config.yaml
head_dim: 32
norm: "rmsnorm"
norm_eps: 1e-06
attn_scale: 0.177
parallel_block: false
extras: ["some layers without positions", "local attention windows", "shifted keys", "attention sinks", "value residuals", "learned residual scales", "capped logits"]
init_std_o: 0.0109
lr: 0.00305
weight_decay: 0.0
final_lr_fraction: 0.1
batch_tokens: 16384
seq_len: 1024
doc_mask: true
steps: 8545
Each number is 128 + 32 x the weight over its row's rms, rounded and kept within 0 to 255. Layers, rows and columns count from 0. Numbers have three digits each. The size before them is the row's rms in percent of the matrix's.

# gate: layer 2 MLP gate, 256x96, rms 0.186, rows 45-54, columns 0-95
# up: layer 2 MLP up, 256x96, rms 0.193, rows 45-53, columns 0-95
# down: layer 2 MLP down (transposed), 256x96, rms 0.171, rows 45-53, columns 0-95
gate45 106:056106130125164088110114078114105143123068120125146097150147063164118054110117113111090139131118166103137094135143149116141123150114152089117158169157121082130109054129140145121200132111204082115115150131106158098055199128155175104145142140116109129147092197112181118146107103137120134061
up45 122:169128142137150101116055076149118053120198106112136125146129111155135135092070116123159110173124123125101112102162112173137175098142132158160114140130095193126106134095154147097170160108177099097139174139158122127133120148193116127186160207123117128082136124052055127160115076114122166104
down45 111:088106093150142157142102075112084099131152165141168050144119089139087182159214115117067141090127109078106129155128193043133147089142132103132125116173107087069105156131124151076146107124125128156148155153122152117116140131159106144095151154157103134121075182122114120168157081113140160190
gate46 101:194123112117167111141154130124159132174101168112149152112122162068080137087161146124065142037082182106213108139128121129157134087140116088134121116138172143122131112088093170129128153170107169145123138111092075134098158160179114086114093121134105082131168072107197127176085114123123105121
up46 101:127131197134151181133101154137074103109208130076084136084092122136146126096170117144190139158160078134118096154113115151114103169162128173167118152093090122128155131112174165111126142143105060082148158148175157140119060119102149088149106124115103080093112173133052165108086109097146144166
down46 103:157153150157108154113150121150165131093135088089147200117140137129140184072154175087101152150165065178114116169088075145085117136134112093143169149151163137138124146143134199154115177096095087101157148120146139167134068137082176114191074125133081151119111148177108161085122166077131138158
gate47 109:047146137117090133074101131164143140129121113097105184147109133094129138127102132167151071133104137111202107175114155136117161105140129095152148127085118052171101166146134104134067125161182102154097151093172179129074148110111131117145040149119182134137124137166098116067098103065106144126
up47 108:136098167108129102118166085071103163183145122144117111082148118125143164134200142111107172177149186140059131069134108141165155152129157134112133148171103183108161150103085131165147087115086079120113150103103099103132163115115154162170172080121072133160154173124150134127171215122157092096
down47 108:121108107129130090146196152142129136146194126158171122112176131183116111147109132164123189086169150124109144137126107085139112136191165131076148207106137182083132079164153116115168154066115150094109126082106173151141115117093167168121192119135091091145099133078112116085140154161127176070
gate48 085:110129143179169136105129154191181080088132107117130102098165140151093081100053169074124166170123141112111106127184142180105162134155149154068109122085090100146122096163147070107121105126170090169105095124166139172123104122144178098154166163075139138079111173137114132166137061108140097116
up48 086:057095147161121191153135129124178163162125117102156121151083096129076133198133132173160124153154135073079129079096136099068163109156126115149113156098155081151116157132164111173117101155075128168139144109118033145112101185093106194128101092103147110158140120142116171099177147146139136150
down48 087:162121123089141080092088128147128095165208146108112205200112140111073141087102110194117174094102132149186154151114125098101120140149139118064125090150064108134161131128134114125110118161100158098146150181169117141151121083145129084127122197145099105097137121143172091153093120112173107066
gate49 097:135136091158151136083096188123137150086135126112138093193120094123139178088137164150166102106156173138137084167089079133113125136159137125107152156098093151140070191197120169147077078172059135140132154127140125105072160128092134172166034112151113153150102153080100105117150148144114129142
up49 093:140179146068141134178192138199100141122148140156131137088146146114103088142102137109073137103119140145133135099167130123104166119133114108101105124145162111108228142095160064081096144111133133141116114142141114155152079092105100067079211128175134087086162139177122170152088121073164121136
down49 094:136128105123089167136125150100141155123086095112113112161137082139155178144128177159121130118148145038099110131171129147133084153138147141150179179116089125089107176149085127122113068136159156120143136136067175071060109120159130216124109089145096144218122092113092105093149122175121108097
gate50 107:060093161128187119092140114127121095101175164092216139160175058097131099103104139149189123118120087145132140129136158176126143115071096118127088106165112196139071137094095096105143125111128115110145138166115164179136126091133109123123088146108067100134134139107162183102053099095119149094
up50 109:128169118135078142176132141095149158175094123166110167133071182125112139186132120116103111146132161091114106149119093061161108139144177107099157119125128081101135072120151169115103076124117097111105117051133105115113208174101103108151151057197145125103107116181091093138158172116092104158
down50 099:181122133139144114133152103135151104148124128137097119135142159089135103093120075146096126123157118148128138143160059141157109139077148134158128046207143144066142129084116135137152159093160086174167125140194104073133132135108155171086141105126124137109119233207124185142133191140164112124
gate51 086:129147141125151136134109070109097143109051196115097108086169155116119104072130103142137113152200178130102088120097138100099102142178145098131120089059152076080100094144147167117153146100107145156139172167234085118126082145155085113166126166143152188159112103126122120139130140121093119112
up51 085:137144130118166146126144129129150134191138149137157114157112182141167113149107151134121105157090059145093095086157149166176083131105146125068116156076074155122123225127127087187099070151134105142131120145156144136085121152143158223114141158077174151189117156152159121082158148151132134158
down51 091:174146146095186144171160214156156129158132128126200155139133135144118152159077102168090153139090036121146060097181134149162121116100121080139140201096114137077131161103085083180127105111118143115150097118061099138109104115144146111099123163095132113101148083137135120136095124179153133113
gate52 113:136110128109165111027123112144126146172135175083097149159187103087137098127107129123135085069168094135152155143158113109176177085121126082095122152095135126161115150123132108133115145175188054128088184076138171156120193074120157159153114108146158138124064133106137111129146116115077123082
up52 127:105143091143101111080140096075115188150094066138116118139174192169103120140146101149093149151104122153083121137087123066072114175167145167120118124172191063131105112131141131137097127102146092148140110118137136148115108155096103153064131169157105130086085158179152128110171211106159169083
down52 116:142131154099115144114114105152172082114087095105121161129078159118141101199138162137102066160110157150167042128159155176146142103124144162157050146172137123127139083161139084102116128092152105151060127146151151119154088111129094101137122094088145160030123165116079165165115150107171123138
gate53 103:174124153119135171126060115088146076105184118142156165134117121110125136193135152157123056131149085141147129095150082214158138138055105090141123161137102110098196096117125122100159174125084127135145146073042102123123144087126112163159121100095169130124103097156135093130064122110167132113
up53 097:109126164125133073100074078083143134138104172124159104206074170087103182074146104090196098122081144167142138105117143140111132097086089076184117173122123137100074105131131161156092144142138100126122174159122120062115149140176140159119099127147138186153073148065123099135133097135156140130
down53 099:088093012133137088158138126112127107141117130084133158093164097158174144139109155177120188157074128174129186137114138078121114177109137175138122118107146096153112169129186062131167092133079132125156096144129141184102131105079091154120123156109114172102083116090104166107089168106104097110
gate54 095:088155122130092058065138040139118105070130132152056154140165095123120080094152125169135121102146112132110101150117111153099094120120127203104157107133156005135087113165089123131146098078133084145133103118058158167128151108147114118115137189108154135111129114155137113117158153121103114126